{
  "init_std_o": 0.0,
  "optimizer": "soap_variant",
  "lr_head": 0.00915,
  "doc_mask": false,
  "dataset": "wikipedia_en"
}
Each number is 50 + 15 x the weight over its row's rms, rounded and kept within 0 to 99. Layers, rows and columns count from 0. The size before them is the row's rms in percent of the matrix's.

# layer 3 MLP up, 576x96, rms 0.189, rows 93-129, columns 0-95
064:35 69 44 67 36 47 51 49 66 67 26 22 55 52 43 50 39 29 62 24 44 37 37 55 69 76 32 42 56 48 47 37 51 60 38 23 51 67 46 45 51 54 54 45 49 49 51 41 79 30 36 35 57 64 31 49 64 59 72 75 26 58 33 47 53 57 32 52 70 49 41 34 25 56 28 40 44 45 16 58 51 94 54 39 28 50 47 10 58 44 42 68 47 24 47 49
091:50 40 89 49 42 85 45 31 50 65 59 46 55 54 21 63 48 52 53 19 64 29 21 56 61 56 54 51 37 55 48 39 24 43 32 50 51 55 46 38 39 38 51 54 52 81 65 41 37 57 52 33 51 63 31 67 52 48 39 64 34 44 42 69 85 38 78 45 60 30 57 70 63 59 63 49 43 34 26 64 51 59 48 21 35 42 08 56 54 42 57 56 73 36 66 50
088:76 40 46 60 50 66 74 15 42 49 45 62 34 63 51 39 42 58 56 54 49 66 72 50 32 38 57 61 45 73 46 54 53 54 07 69 57 58 85 51 53 69 46 15 67 61 34 53 53 54 58 66 61 33 56 40 48 56 54 64 55 45 57 45 75 49 48 59 31 32 15 44 41 52 57 12 43 29 63 77 66 45 51 52 38 63 36 24 48 45 40 53 77 54 76 54
091:58 46 22 17 68 40 60 42 34 68 36 42 66 31 35 27 39 57 36 31 47 61 14 70 47 52 37 63 43 61 20 48 66 41 62 67 63 30 68 64 40 49 38 28 53 77 35 41 56 50 39 50 69 35 57 38 49 63 63 49 35 72 47 32 83 68 43 45 57 81 44 35 60 53 52 38 75 44 72 25 57 55 61 61 48 24 47 36 45 52 55 69 56 45 35 62
089:49 37 53 47 77 55 65 56 53 42 44 29 64 44 29 56 66 52 36 49 37 53 84 61 39 46 40 64 52 45 44 61 60 45 35 64 43 54 74 32 43 53 43 50 78 23 86 46 50 37 36 54 40 59 42 37 38 24 61 43 37 68 33 48 66 39 55 15 57 82 47 60 43 88 44 63 78 35 53 56 57 70 18 50 39 61 42 53 67 43 53 52 22 22 58 31
054:80 58 43 16 55 46 53 39 62 50 49 50 49 73 41 38 40 53 39 64 89 35 59 51 43 42 44 35 09 36 55 40 47 59 37 92 50 61 33 50 52 50 59 34 47 58 24 56 56 61 48 64 81 61 54 58 54 39 24 42 53 75 64 46 75 57 24 37 54 60 60 61 63 33 76 71 41 56 65 43 29 47 61 54 30 51 52 72 33 54 72 57 37 36 68 67
103:44 42 52 55 62 48 45 62 68 41 55 60 77 53 25 20 57 46 67 40 36 47 40 53 58 42 56 61 55 63 57 89 64 59 76 64 47 30 44 68 60 35 27 39 39 66 46 61 24 51 29 41 37 55 46 53 63 41 62 65 67 48 72 50 48 52 39 37 75 45 49 34 68 36 15 41 47 33 27 48 29 47 30 55 22 40 50 75 99 54 35 59 47 42 67 46
131:46 64 82 63 56 49 55 62 04 67 51 73 44 38 61 51 67 37 37 41 60 69 43 38 43 72 37 64 58 61 25 15 43 59 38 41 44 70 56 49 51 56 35 65 53 49 55 42 42 57 69 25 66 73 42 36 44 39 63 41 61 43 56 75 47 42 67 54 80 64 52 37 69 29 51 43 55 29 24 64 48 59 43 31 44 59 38 44 43 74 67 43 35 21 40 83
114:46 29 49 48 28 51 54 70 66 66 48 44 48 65 69 39 48 46 36 35 42 56 67 47 38 66 42 68 54 41 34 85 61 61 90 48 76 46 36 35 45 40 28 52 38 36 20 54 37 73 50 65 62 21 50 39 62 71 60 41 45 36 70 51 35 32 33 43 32 56 43 52 77 44 69 46 65 46 39 63 92 55 61 24 24 59 36 54 33 62 40 38 50 32 46 57
082:60 48 69 49 21 77 39 43 72 53 39 78 53 57 42 32 45 50 55 21 56 51 50 69 75 59 39 31 47 45 52 56 21 34 24 59 43 47 42 55 48 48 30 77 52 53 39 35 43 62 37 38 47 41 44 54 36 27 45 68 49 45 00 61 13 76 62 34 54 80 47 80 56 54 52 53 45 36 54 52 47 60 55 42 70 40 71 41 69 60 52 68 53 58 59 45
091:44 70 73 53 27 37 24 28 36 48 52 50 73 51 22 30 32 34 68 32 52 66 26 92 57 66 54 46 57 41 77 42 60 52 62 48 66 63 37 50 51 54 39 50 32 41 59 32 30 54 55 62 52 30 62 71 45 53 67 72 34 58 63 52 74 50 60 32 85 51 43 74 24 62 53 71 44 48 57 39 24 59 46 59 38 53 76 63 63 39 63 49 37 65 41 55
113:05 41 71 34 48 57 60 42 51 59 55 53 57 70 40 49 28 56 40 62 54 60 64 56 53 49 53 49 31 54 72 39 75 34 51 46 37 42 61 72 54 67 26 28 47 60 29 52 43 45 52 51 46 38 46 59 48 33 56 68 53 53 80 67 51 43 61 73 29 41 53 40 46 24 72 24 74 57 35 12 56 66 48 38 69 76 23 56 30 58 75 27 48 56 71 59
100:62 46 44 25 75 49 28 65 36 59 54 58 46 76 73 24 65 57 65 81 44 69 31 62 56 70 33 51 44 72 54 25 60 33 54 48 53 49 59 31 66 41 25 66 58 55 60 52 75 60 44 39 70 31 63 59 44 55 40 50 44 31 38 46 37 41 63 56 29 36 39 45 49 02 34 44 66 67 50 61 53 55 36 47 40 72 29 24 72 42 37 68 69 51 59 39
101:40 40 55 87 47 71 40 43 64 61 46 13 49 39 68 62 59 58 53 32 31 50 57 46 46 52 44 82 52 41 53 63 43 48 38 43 59 62 52 59 56 66 29 58 36 59 44 42 67 25 30 75 46 47 57 59 45 29 27 51 30 34 62 71 50 32 46 31 48 53 66 48 22 46 54 37 80 25 47 39 73 65 44 29 41 34 78 56 79 27 56 82 45 56 40 36
117:61 43 46 24 45 45 66 36 49 60 43 72 65 39 47 35 42 51 35 51 51 35 70 31 59 67 51 86 68 33 74 56 53 51 64 50 60 62 36 31 81 37 47 48 42 36 50 66 37 58 49 59 59 57 86 60 60 71 37 34 72 50 36 42 24 43 43 85 71 58 42 41 39 46 49 38 33 73 47 36 24 27 57 63 53 46 55 36 53 56 87 26 56 75 56 66
112:25 48 58 39 58 41 59 53 38 79 72 51 60 53 17 36 84 24 40 30 77 86 61 59 47 52 46 51 56 55 51 35 51 61 41 22 65 42 60 77 41 64 61 61 50 61 32 76 59 48 53 32 60 45 38 43 58 63 68 63 63 48 60 51 38 54 52 56 47 38 56 39 58 57 43 32 59 40 43 31 61 34 75 53 16 73 14 41 72 42 30 42 59 46 63 67
089:55 52 59 64 38 71 21 38 32 62 42 73 54 52 40 53 51 66 54 34 31 69 69 77 36 56 50 54 41 36 54 35 31 58 43 22 50 64 64 29 48 21 48 37 53 41 51 56 41 49 62 58 62 47 64 37 05 42 42 36 41 43 37 38 79 44 62 28 54 57 45 28 32 39 74 17 46 27 42 41 77 50 62 53 58 52 38 61 74 72 48 60 28 25 61 58
057:43 52 41 48 17 55 36 69 35 25 50 63 65 42 51 24 42 38 44 60 65 73 59 63 33 57 44 51 81 33 48 44 39 56 66 44 32 39 53 37 65 53 61 38 47 56 42 47 64 46 39 64 38 69 84 24 71 46 58 63 55 68 30 52 46 65 33 65 56 74 33 70 84 54 32 54 44 48 47 56 58 27 08 60 61 35 52 68 41 63 44 65 46 17 47 34
085:38 47 48 53 74 38 66 34 71 64 43 49 55 78 42 77 38 37 92 58 49 49 52 62 49 39 28 83 56 30 60 73 65 63 40 33 42 45 26 37 45 46 65 49 35 46 61 21 25 35 55 64 45 49 39 48 25 56 59 45 50 76 60 46 42 43 46 37 65 48 41 49 54 39 95 66 49 57 70 56 59 55 61 55 70 78 31 39 48 53 63 50 23 50 29 67
072:63 64 39 44 51 49 33 45 59 53 34 48 35 58 35 48 30 72 45 56 61 54 58 61 60 60 60 52 37 31 99 51 15 54 50 51 72 70 20 17 43 60 29 25 39 59 60 72 46 49 58 39 58 47 63 59 42 58 27 27 78 58 51 46 73 55 64 67 77 56 49 40 56 47 48 36 35 76 65 37 36 61 50 35 29 44 55 28 67 40 52 39 39 40 71 40
111:48 40 34 64 44 68 53 52 42 65 38 39 49 40 30 58 53 51 42 34 71 46 64 28 56 38 38 56 64 75 59 75 61 56 54 34 50 37 30 30 70 46 69 74 41 35 52 76 45 44 60 63 66 74 62 61 70 51 48 51 40 56 58 83 49 49 46 32 59 51 46 32 00 54 10 45 54 15 45 48 36 18 43 53 53 30 48 40 47 34 36 33 44 53 71 39
106:65 27 63 40 62 66 51 56 72 47 66 62 49 58 39 48 62 39 36 57 38 61 33 42 35 40 65 67 45 00 48 40 51 76 79 19 53 35 54 35 66 30 54 46 43 85 41 32 34 77 64 58 36 47 41 29 54 68 21 38 65 39 50 64 36 62 58 46 45 43 51 43 52 48 73 36 57 39 66 36 74 50 72 76 38 59 35 37 67 62 38 49 34 56 52 49
151:67 46 62 20 81 42 20 41 35 31 54 57 54 33 47 56 30 32 46 57 48 17 61 73 40 40 37 79 41 44 62 37 41 33 56 58 60 83 61 53 44 52 62 61 50 40 49 56 27 35 45 44 73 34 61 53 72 53 41 39 29 53 71 69 57 52 41 49 63 57 37 60 55 33 71 51 68 56 40 29 64 38 65 53 54 58 24 35 77 38 85 40 28 75 56 42
143:59 52 54 69 59 57 34 23 25 60 34 54 53 22 64 18 22 67 41 48 60 39 65 48 22 45 39 73 62 51 63 38 47 60 55 38 34 88 68 68 43 38 46 55 33 45 45 51 49 51 37 43 85 48 56 48 58 43 29 51 28 51 48 56 45 36 60 53 84 51 65 32 39 17 56 71 68 53 28 41 56 45 35 56 68 77 49 57 56 37 54 15 55 65 57 42
131:50 62 71 79 50 57 25 26 39 48 28 22 55 48 55 43 72 16 60 56 66 59 34 55 28 65 58 44 46 33 39 46 44 51 53 60 45 52 57 47 45 58 41 58 40 54 62 43 56 68 49 52 39 31 53 31 34 57 89 61 37 51 62 62 87 40 43 40 39 36 41 23 28 45 72 66 47 53 48 28 40 30 95 26 40 59 40 41 36 61 62 38 38 38 55 72
108:46 68 60 52 74 48 55 60 23 35 71 47 69 43 84 62 50 53 75 36 31 37 45 59 26 30 35 39 31 36 68 52 60 56 46 37 60 70 59 57 61 41 29 46 35 35 50 75 34 49 53 42 37 62 32 32 48 46 71 69 51 35 56 34 34 61 51 45 67 53 69 51 54 35 25 47 50 47 36 34 36 33 55 45 41 66 31 60 93 60 34 50 75 32 87 54
116:83 26 51 29 72 33 36 67 52 42 73 58 58 45 61 68 46 39 39 70 44 70 59 45 48 46 43 70 61 81 45 57 69 44 33 29 58 56 77 60 47 51 48 50 62 31 52 60 61 38 41 50 60 41 53 32 25 64 40 60 60 52 52 47 25 59 79 50 56 65 26 62 64 78 46 44 67 38 79 59 62 39 34 44 46 34 70 31 77 40 38 60 39 82 34 27
084:54 68 51 26 66 28 53 33 71 50 43 48 39 52 45 46 57 57 31 69 31 34 33 56 34 78 34 43 87 61 29 36 49 46 61 50 69 64 44 26 65 68 40 63 47 38 34 69 61 44 41 47 59 41 54 51 52 40 18 30 13 47 60 50 39 36 20 63 58 56 45 57 25 65 49 19 44 65 64 56 49 50 64 45 15 54 74 30 54 59 70 53 27 56 52 39
080:47 57 71 52 43 51 36 57 46 52 28 38 44 48 68 65 69 26 57 54 47 17 36 60 28 60 49 39 39 27 53 58 69 42 47 45 40 58 33 52 48 54 28 49 79 61 64 43 52 43 40 70 57 08 60 52 51 21 47 46 68 77 26 67 32 53 47 15 56 70 37 46 38 50 55 30 50 38 72 64 66 40 50 28 61 52 40 85 49 51 68 46 36 23 31 68
120:24 75 49 43 55 35 50 61 46 62 80 52 65 54 63 33 43 49 47 66 43 60 46 64 44 59 41 52 32 54 43 50 63 43 63 73 46 62 52 33 39 36 37 39 50 53 59 67 29 74 64 43 55 47 69 33 59 19 68 48 29 45 39 47 37 16 77 59 41 28 55 45 64 41 43 55 57 29 53 33 81 43 65 19 61 57 14 82 52 67 75 32 70 40 45 48
075:41 30 56 45 64 41 61 68 68 76 57 32 75 27 62 42 68 27 40 28 37 41 70 51 39 42 34 35 55 43 50 83 56 39 37 56 30 45 56 37 50 27 33 62 39 33 73 82 34 62 48 42 44 63 50 58 40 17 78 67 50 54 43 55 42 61 65 60 80 64 65 29 62 30 40 51 57 51 63 31 44 37 37 36 50 52 26 46 50 57 90 60 61 45 62 55
123:62 46 62 37 41 34 60 56 39 44 55 66 46 39 41 66 63 27 52 54 21 58 32 62 45 69 69 49 41 58 56 42 22 74 57 41 52 72 66 41 66 33 58 48 43 42 44 49 57 53 39 34 29 52 68 53 61 56 20 76 40 76 69 39 84 28 29 78 71 75 75 29 57 33 71 37 64 73 39 51 36 41 38 48 50 50 28 45 67 37 37 70 49 49 25 42
150:50 32 63 48 62 44 47 39 86 45 56 40 60 41 67 54 51 56 44 91 24 57 69 51 50 47 52 65 30 49 44 39 68 04 68 47 69 33 77 43 51 51 45 46 70 32 37 65 77 51 35 65 58 42 40 26 37 39 43 52 52 38 85 44 29 76 43 51 47 63 57 79 19 54 42 58 75 60 62 54 65 39 44 44 45 27 55 42 56 30 63 58 60 56 48 41
142:46 47 56 31 77 36 36 14 37 23 50 53 53 25 34 28 19 47 53 42 57 34 55 61 55 82 42 67 35 26 53 48 45 53 68 47 53 70 44 64 57 49 65 52 48 44 46 50 40 48 39 61 68 46 47 52 69 63 53 32 57 47 50 53 71 47 41 67 66 75 38 68 60 39 80 53 63 33 27 45 49 23 63 62 40 60 54 54 74 62 57 19 29 84 31 72
116:40 31 57 74 51 63 41 26 68 65 39 24 54 29 42 94 77 41 62 57 34 63 51 39 32 44 46 53 30 49 48 55 64 52 48 51 61 58 66 40 51 47 63 51 31 31 72 53 68 40 32 43 59 61 57 47 39 53 49 47 45 49 81 28 61 19 52 35 54 73 48 51 10 52 51 52 62 59 70 37 65 29 52 21 69 51 44 72 62 65 71 42 45 59 44 18
107:38 28 65 32 27 34 61 40 53 61 67 56 33 62 55 57 34 60 78 42 24 39 68 72 55 66 48 58 47 49 54 40 20 65 26 60 55 54 40 56 47 59 67 28 57 58 29 59 40 63 54 49 39 67 46 48 50 42 20 38 60 68 39 56 71 10 65 50 30 60 33 64 70 50 62 61 87 28 57 39 21 53 56 37 49 41 44 65 38 39 34 73 42 59 56 77
129:36 48 34 89 35 51 64 42 50 52 56 49 56 19 57 38 72 33 34 41 69 53 41 19 53 16 48 73 42 38 52 63 55 48 48 42 62 39 58 52 76 65 48 53 55 50 19 58 51 57 41 57 32 72 85 31 66 47 39 80 70 42 78 71 69 36 43 60 53 49 45 69 27 51 35 36 73 42 45 46 64 63 54 43 70 44 42 46 77 37 46 63 51 55 48 31
# layer 3 MLP down (transposed), 576x96, rms 0.163, rows 93-128, columns 0-95
075:34 61 73 85 54 61 49 27 66 53 22 46 61 40 51 43 77 53 35 54 43 60 39 32 61 62 54 28 42 65 52 49 41 55 64 45 62 70 66 31 22 47 47 69 47 40 34 44 85 50 46 55 41 41 43 99 48 30 44 43 33 73 49 61 60 66 52 57 53 11 34 28 30 30 33 66 45 48 49 46 69 71 54 53 51 41 51 47 40 27 65 65 60 68 55 54
085:78 40 56 36 44 57 66 78 64 49 48 29 50 58 51 82 55 64 18 31 52 28 51 47 19 49 37 33 52 52 70 56 36 39 49 51 74 60 41 55 59 39 50 61 30 31 66 58 27 46 21 43 79 29 61 51 39 68 73 66 39 52 70 25 66 50 54 43 33 50 84 28 61 33 30 55 65 67 55 43 70 42 44 62 52 42 39 70 57 42 68 59 70 52 63 43
093:71 36 64 48 48 58 68 35 53 54 43 85 14 55 53 63 58 68 74 61 43 44 46 65 18 54 38 84 49 52 56 55 48 44 10 48 60 56 81 34 51 47 48 36 63 34 39 32 48 61 46 28 63 16 64 30 65 43 45 73 62 37 33 47 69 42 66 55 47 40 37 35 47 58 67 45 60 26 59 56 33 62 58 72 47 72 28 34 59 49 51 38 75 46 49 42
090:61 39 16 60 58 51 37 27 59 41 55 36 29 48 17 44 49 57 54 59 48 61 55 50 66 45 49 25 84 65 57 54 77 33 36 45 38 21 48 67 25 69 63 54 50 77 11 43 31 62 35 27 60 30 62 67 55 43 45 45 69 68 35 40 63 40 33 64 45 56 39 67 45 46 54 34 38 31 58 38 50 50 59 66 47 28 47 36 36 59 50 78 58 46 81 57
096:28 32 74 75 76 52 43 34 48 45 61 39 76 33 19 32 47 49 22 69 41 66 44 52 51 40 47 38 52 62 34 65 51 46 52 50 50 42 53 39 22 25 68 26 59 52 81 41 51 53 48 51 58 38 50 23 37 48 58 29 45 58 52 37 40 30 58 52 67 54 13 46 51 58 72 70 78 72 38 50 48 59 29 70 38 37 49 33 65 26 61 27 42 30 46 60
059:66 47 64 54 08 31 74 22 40 33 54 32 64 35 53 30 37 76 55 58 50 84 49 10 53 57 37 33 42 46 50 33 70 46 64 64 56 68 41 87 34 55 40 52 51 44 55 29 65 60 59 56 50 34 62 41 43 68 62 37 53 52 63 43 48 43 55 83 17 50 48 70 58 57 45 60 38 37 63 25 32 58 65 62 57 57 59 52 62 25 54 56 48 35 44 38
107:33 67 18 54 61 44 45 65 87 45 40 42 37 46 43 37 39 24 58 41 31 33 38 65 66 40 50 43 82 47 32 76 23 70 58 54 28 42 50 52 59 72 40 50 42 64 32 55 34 40 51 45 50 67 59 74 40 65 46 31 70 38 69 78 64 39 35 45 68 46 37 46 66 26 42 40 54 66 62 40 42 38 48 53 46 57 80 36 77 49 16 55 38 73 46 52
117:49 70 45 57 77 81 33 38 35 64 56 60 52 24 35 37 59 55 44 64 60 39 54 36 53 55 70 44 59 44 44 43 47 56 44 42 23 55 57 78 12 41 50 59 31 52 22 71 18 51 56 34 52 34 29 37 31 64 61 42 39 68 47 54 78 64 49 65 74 36 39 61 25 52 51 68 66 24 44 27 72 42 50 57 34 64 54 56 55 43 66 51 43 30 80 45
109:49 41 57 57 59 61 31 43 40 75 59 43 41 83 78 72 49 56 32 66 19 44 79 46 72 57 45 57 43 24 55 26 50 31 76 57 61 48 33 57 88 42 39 53 70 65 51 51 31 52 38 64 33 60 39 63 30 66 35 49 63 61 50 50 49 64 35 53 23 60 39 61 43 58 42 30 45 69 42 53 39 41 48 71 41 41 47 55 12 57 39 30 31 23 61 47
089:64 54 41 26 41 59 25 75 74 45 51 59 65 73 43 55 37 54 90 67 56 63 61 50 37 71 53 38 60 54 76 67 43 65 65 52 43 72 47 64 62 60 77 31 78 54 57 36 55 22 35 67 48 69 40 68 30 39 66 56 28 65 46 48 43 68 63 41 56 59 67 51 68 56 42 76 37 53 63 75 58 63 46 69 57 56 61 40 60 80 50 79 43 60 39 42
095:39 33 65 47 66 81 50 70 47 47 45 41 47 43 32 46 37 34 44 34 37 51 53 15 48 51 53 83 56 50 45 26 62 26 47 48 38 49 56 60 65 35 23 16 74 67 42 61 86 37 23 45 59 58 54 62 90 48 55 53 71 50 46 42 32 58 52 72 41 50 56 55 54 44 56 42 35 73 58 56 89 43 33 28 64 48 37 49 51 52 46 35 50 33 32 38
112:73 49 42 16 28 47 34 84 53 39 46 27 30 36 52 38 59 32 50 42 65 42 47 62 52 42 55 36 45 25 55 39 52 76 47 54 68 54 59 61 51 64 42 43 57 46 66 37 70 68 30 54 57 47 67 71 53 57 66 36 48 56 60 40 64 34 48 54 28 74 67 64 75 72 40 55 29 56 41 99 32 61 50 66 49 55 67 26 36 42 34 54 64 27 54 30
095:68 52 63 40 59 17 26 42 63 70 82 48 48 57 47 10 55 23 37 34 58 52 52 25 51 77 55 51 39 40 56 41 42 23 28 63 68 57 77 28 54 46 35 64 29 47 51 35 69 47 28 62 38 63 52 51 59 40 51 40 61 51 83 41 28 60 71 41 56 57 31 62 35 35 55 72 78 59 35 39 36 37 42 41 63 39 40 47 60 34 35 38 54 62 50 34
106:52 59 63 75 35 86 62 48 32 64 52 44 65 60 58 72 80 89 56 39 28 52 56 58 41 60 42 76 54 67 52 40 51 51 30 51 32 53 28 45 32 74 47 67 23 38 55 47 52 25 44 48 58 48 51 50 39 52 14 67 35 71 74 46 61 44 50 59 56 50 71 48 30 50 68 57 80 49 43 61 48 47 54 25 51 55 61 43 47 46 42 84 19 51 32 61
118:56 88 71 57 32 57 53 59 35 62 38 43 33 40 73 41 54 62 63 34 62 41 45 72 62 57 64 08 48 58 61 49 21 59 55 70 36 36 68 67 44 28 43 68 58 58 51 56 54 71 31 51 44 63 38 33 48 35 61 52 78 72 37 53 41 45 44 65 27 79 58 45 55 57 53 62 43 33 53 52 40 66 17 17 51 61 39 49 32 43 54 39 37 15 55 55
115:42 50 49 11 50 53 89 71 47 49 59 50 48 50 75 44 70 43 43 49 86 54 51 71 46 47 41 55 44 51 60 42 69 60 58 24 52 59 37 81 62 48 60 54 70 75 51 73 30 24 50 46 46 45 35 25 28 64 68 71 49 59 53 58 62 37 51 41 62 60 49 52 30 69 68 65 47 55 32 71 54 45 76 56 12 51 30 59 73 29 73 49 43 57 48 50
090:63 59 32 50 44 59 32 69 30 18 50 67 48 41 65 66 46 81 64 52 34 53 42 68 52 42 51 79 36 42 46 50 50 40 41 66 52 48 77 49 54 80 59 47 47 70 44 35 19 58 39 27 72 29 53 40 47 35 10 25 32 59 44 29 58 35 44 01 48 38 47 60 51 28 65 49 48 44 47 50 55 45 69 56 47 42 39 45 73 38 69 63 61 55 50 69
068:51 45 35 38 31 18 89 36 69 52 47 40 24 45 51 36 56 32 53 49 48 48 30 62 71 51 47 38 27 42 57 60 55 51 36 43 39 19 72 56 82 60 29 72 66 50 60 47 39 41 16 35 43 47 67 86 40 32 66 59 40 37 55 55 51 43 52 64 28 46 74 39 51 74 43 42 45 42 40 48 44 68 34 60 44 58 59 31 28 38 65 53 76 25 36 56
079:53 55 33 57 49 28 34 40 71 49 72 46 27 62 60 56 55 52 62 51 68 60 32 57 27 44 57 79 29 49 36 60 68 48 71 39 67 36 27 41 81 47 38 60 35 41 83 43 59 24 41 56 41 43 31 12 32 51 45 13 71 63 48 47 37 45 51 38 89 54 76 52 40 56 57 34 45 58 63 43 53 62 63 54 43 56 35 47 47 44 61 52 39 59 30 80
077:57 43 50 40 73 66 64 49 66 47 54 31 34 50 68 72 45 45 62 29 52 32 46 31 44 57 37 57 26 47 54 59 42 69 75 56 67 56 66 25 19 46 47 38 41 76 67 44 53 69 81 31 57 74 59 22 47 67 66 48 45 54 28 61 58 59 41 64 41 62 33 47 80 59 76 42 42 79 42 38 30 65 21 48 27 46 36 49 53 52 43 37 69 41 57 73
104:59 32 47 20 25 44 44 37 59 52 56 13 24 54 34 72 48 70 61 25 51 40 38 51 47 39 74 51 52 45 36 60 43 53 40 56 51 60 44 42 49 69 21 48 42 39 36 47 56 58 30 13 30 57 53 33 36 64 69 52 54 55 51 58 88 71 65 54 61 67 40 67 33 61 50 75 14 50 63 52 41 49 58 64 34 39 57 50 22 53 60 61 23 56 25 47
097:35 50 35 54 52 57 44 33 50 39 71 41 19 38 49 41 27 44 40 53 35 72 32 40 68 76 41 62 35 61 51 61 09 51 43 72 58 54 33 41 73 45 46 07 24 48 44 46 47 41 62 43 45 65 71 61 75 73 40 69 52 57 64 40 34 55 65 34 40 41 37 41 55 45 49 31 26 58 82 44 56 63 35 61 76 77 25 51 48 71 44 55 46 61 55 47
169:66 63 52 45 35 41 71 51 28 48 46 54 60 17 61 53 41 52 32 53 32 22 52 35 26 48 43 66 38 52 42 47 46 43 57 58 54 66 43 55 26 44 56 43 35 13 41 81 31 28 87 47 67 63 68 64 72 30 54 77 68 38 52 60 31 25 50 47 69 33 57 44 65 31 47 54 58 72 44 50 57 40 41 48 57 70 29 73 75 49 70 23 53 57 42 56
182:29 25 71 41 69 43 41 29 57 63 43 29 60 43 22 52 44 54 60 58 39 48 61 30 76 62 54 77 25 33 67 49 41 64 50 43 51 58 46 63 43 39 58 54 22 32 34 72 46 62 50 63 51 51 81 52 55 66 67 62 53 28 67 33 85 26 59 51 61 34 44 27 26 28 73 39 67 48 56 32 81 56 56 51 48 67 52 50 65 63 53 29 48 71 37 35
114:37 51 38 79 62 54 43 60 57 83 40 71 61 49 39 54 43 51 80 38 20 53 59 50 40 41 73 37 57 52 47 47 32 37 40 45 64 56 61 43 65 36 60 35 41 51 48 68 59 58 51 51 36 80 40 53 58 64 00 39 46 57 47 24 34 48 38 64 81 49 71 62 52 29 28 24 49 34 47 43 72 75 56 80 49 27 52 48 47 31 39 58 59 66 60 70
110:50 62 54 39 65 55 53 55 26 53 44 64 53 61 54 48 54 30 54 32 52 39 84 55 46 53 55 47 39 43 73 62 58 66 64 66 65 53 57 62 53 68 60 58 37 61 34 98 52 25 67 60 46 62 31 52 40 54 55 82 85 57 38 59 40 63 63 24 66 58 48 56 74 74 51 38 52 56 83 55 30 40 49 46 56 73 33 48 85 85 36 48 61 55 63 44
105:57 63 42 62 69 72 45 63 61 50 45 28 80 24 14 42 40 54 42 65 56 49 40 38 39 67 30 63 48 62 34 34 48 70 14 53 84 51 70 44 68 40 37 63 61 55 64 35 48 58 38 29 40 52 57 57 73 46 26 41 44 35 36 50 38 67 50 69 61 45 64 79 57 55 44 77 37 48 45 51 81 46 33 70 55 60 32 38 61 58 55 42 71 42 35 22
085:52 54 37 62 33 59 51 67 23 63 59 64 68 59 61 52 59 72 47 36 45 68 47 48 57 80 46 62 16 41 44 62 39 31 52 35 54 50 78 52 68 47 82 54 48 56 66 55 59 63 51 48 57 49 53 40 74 81 67 63 75 44 61 89 45 55 65 30 48 64 69 48 69 34 52 58 41 34 44 54 56 49 43 60 63 07 07 64 40 52 42 71 45 51 49 42
081:71 64 79 55 48 57 33 77 43 33 51 71 56 36 69 60 56 71 61 56 38 50 27 53 52 62 28 23 57 47 65 71 55 45 51 42 26 75 68 63 74 21 66 45 70 42 65 73 56 43 42 36 64 45 43 31 47 26 61 41 23 58 44 41 40 78 41 55 46 46 31 54 58 51 70 37 29 37 44 65 60 65 49 45 54 51 33 60 52 74 86 30 36 67 66 41
123:41 48 64 11 41 72 47 44 48 74 34 42 29 64 37 22 59 03 53 27 67 36 37 29 49 36 57 42 44 50 70 40 44 40 16 64 43 30 32 42 75 47 47 48 80 42 43 84 61 37 42 69 53 31 43 64 61 72 48 41 48 55 58 39 58 42 37 48 32 70 49 42 40 28 45 37 25 48 35 47 41 29 41 40 37 41 44 35 42 52 48 61 50 62 51 33
082:50 36 66 36 79 40 56 43 51 36 64 14 52 29 69 54 52 48 48 69 56 40 42 47 22 30 11 33 58 47 57 67 60 34 41 51 12 51 51 69 29 47 63 71 46 57 64 50 45 49 66 41 41 31 32 33 30 43 61 72 39 46 50 61 74 72 44 52 43 40 39 23 60 25 68 50 52 63 51 54 65 37 57 53 44 78 43 55 34 77 77 35 39 72 48 49
113:52 48 37 33 45 42 41 92 63 29 39 66 24 63 59 44 62 77 43 32 71 17 74 35 51 37 49 54 47 34 56 46 57 30 59 59 34 43 52 55 60 60 26 76 50 45 52 54 46 57 42 53 72 27 31 62 73 51 63 53 49 56 59 60 49 36 73 23 32 62 13 67 42 62 22 74 20 46 46 51 48 48 58 28 56 63 50 62 53 71 60 43 40 39 33 51
133:51 48 21 37 61 62 49 27 78 50 47 43 55 42 53 55 48 43 60 62 29 58 67 48 46 33 44 70 59 45 55 18 37 31 46 43 66 27 74 46 38 51 33 28 56 60 14 54 63 57 64 76 62 63 42 31 66 47 47 60 36 81 55 20 54 57 50 39 54 71 39 57 47 48 55 94 62 48 54 42 78 50 40 51 39 22 74 27 60 60 51 54 79 46 39 45
176:55 52 34 58 53 41 54 21 43 41 34 27 63 24 75 39 62 46 42 61 38 49 47 54 36 51 47 60 64 56 53 39 58 33 61 62 53 98 26 89 61 46 81 44 57 39 47 28 62 48 61 64 82 27 31 61 74 44 49 46 49 29 49 58 32 69 37 60 59 54 49 57 54 51 51 59 74 76 41 40 44 64 68 30 36 58 25 35 43 58 81 34 51 59 40 53
102:44 40 42 60 77 40 32 24 56 40 42 44 54 33 40 70 50 69 54 63 65 51 30 40 44 50 43 46 48 33 56 55 49 41 47 38 80 53 63 57 64 38 67 52 31 57 66 36 67 47 51 60 48 57 68 34 54 52 10 06 43 55 54 26 36 30 21 48 58 77 31 57 23 31 70 54 54 57 68 51 47 40 52 52 42 35 31 76 37 40 49 09 47 56 30 39
113:64 55 38 21 32 41 52 53 47 47 52 57 49 60 63 62 35 57 63 36 60 56 61 37 49 56 42 62 73 45 63 45 23 61 52 48 39 58 51 54 76 61 75 39 84 22 47 66 49 47 58 58 42 55 69 79 47 51 50 20 86 46 40 42 69 42 80 42 44 64 31 68 53 62 42 46 57 48 56 47 45 58 66 99 55 16 47 40 46 58 23 57 65 31 72 52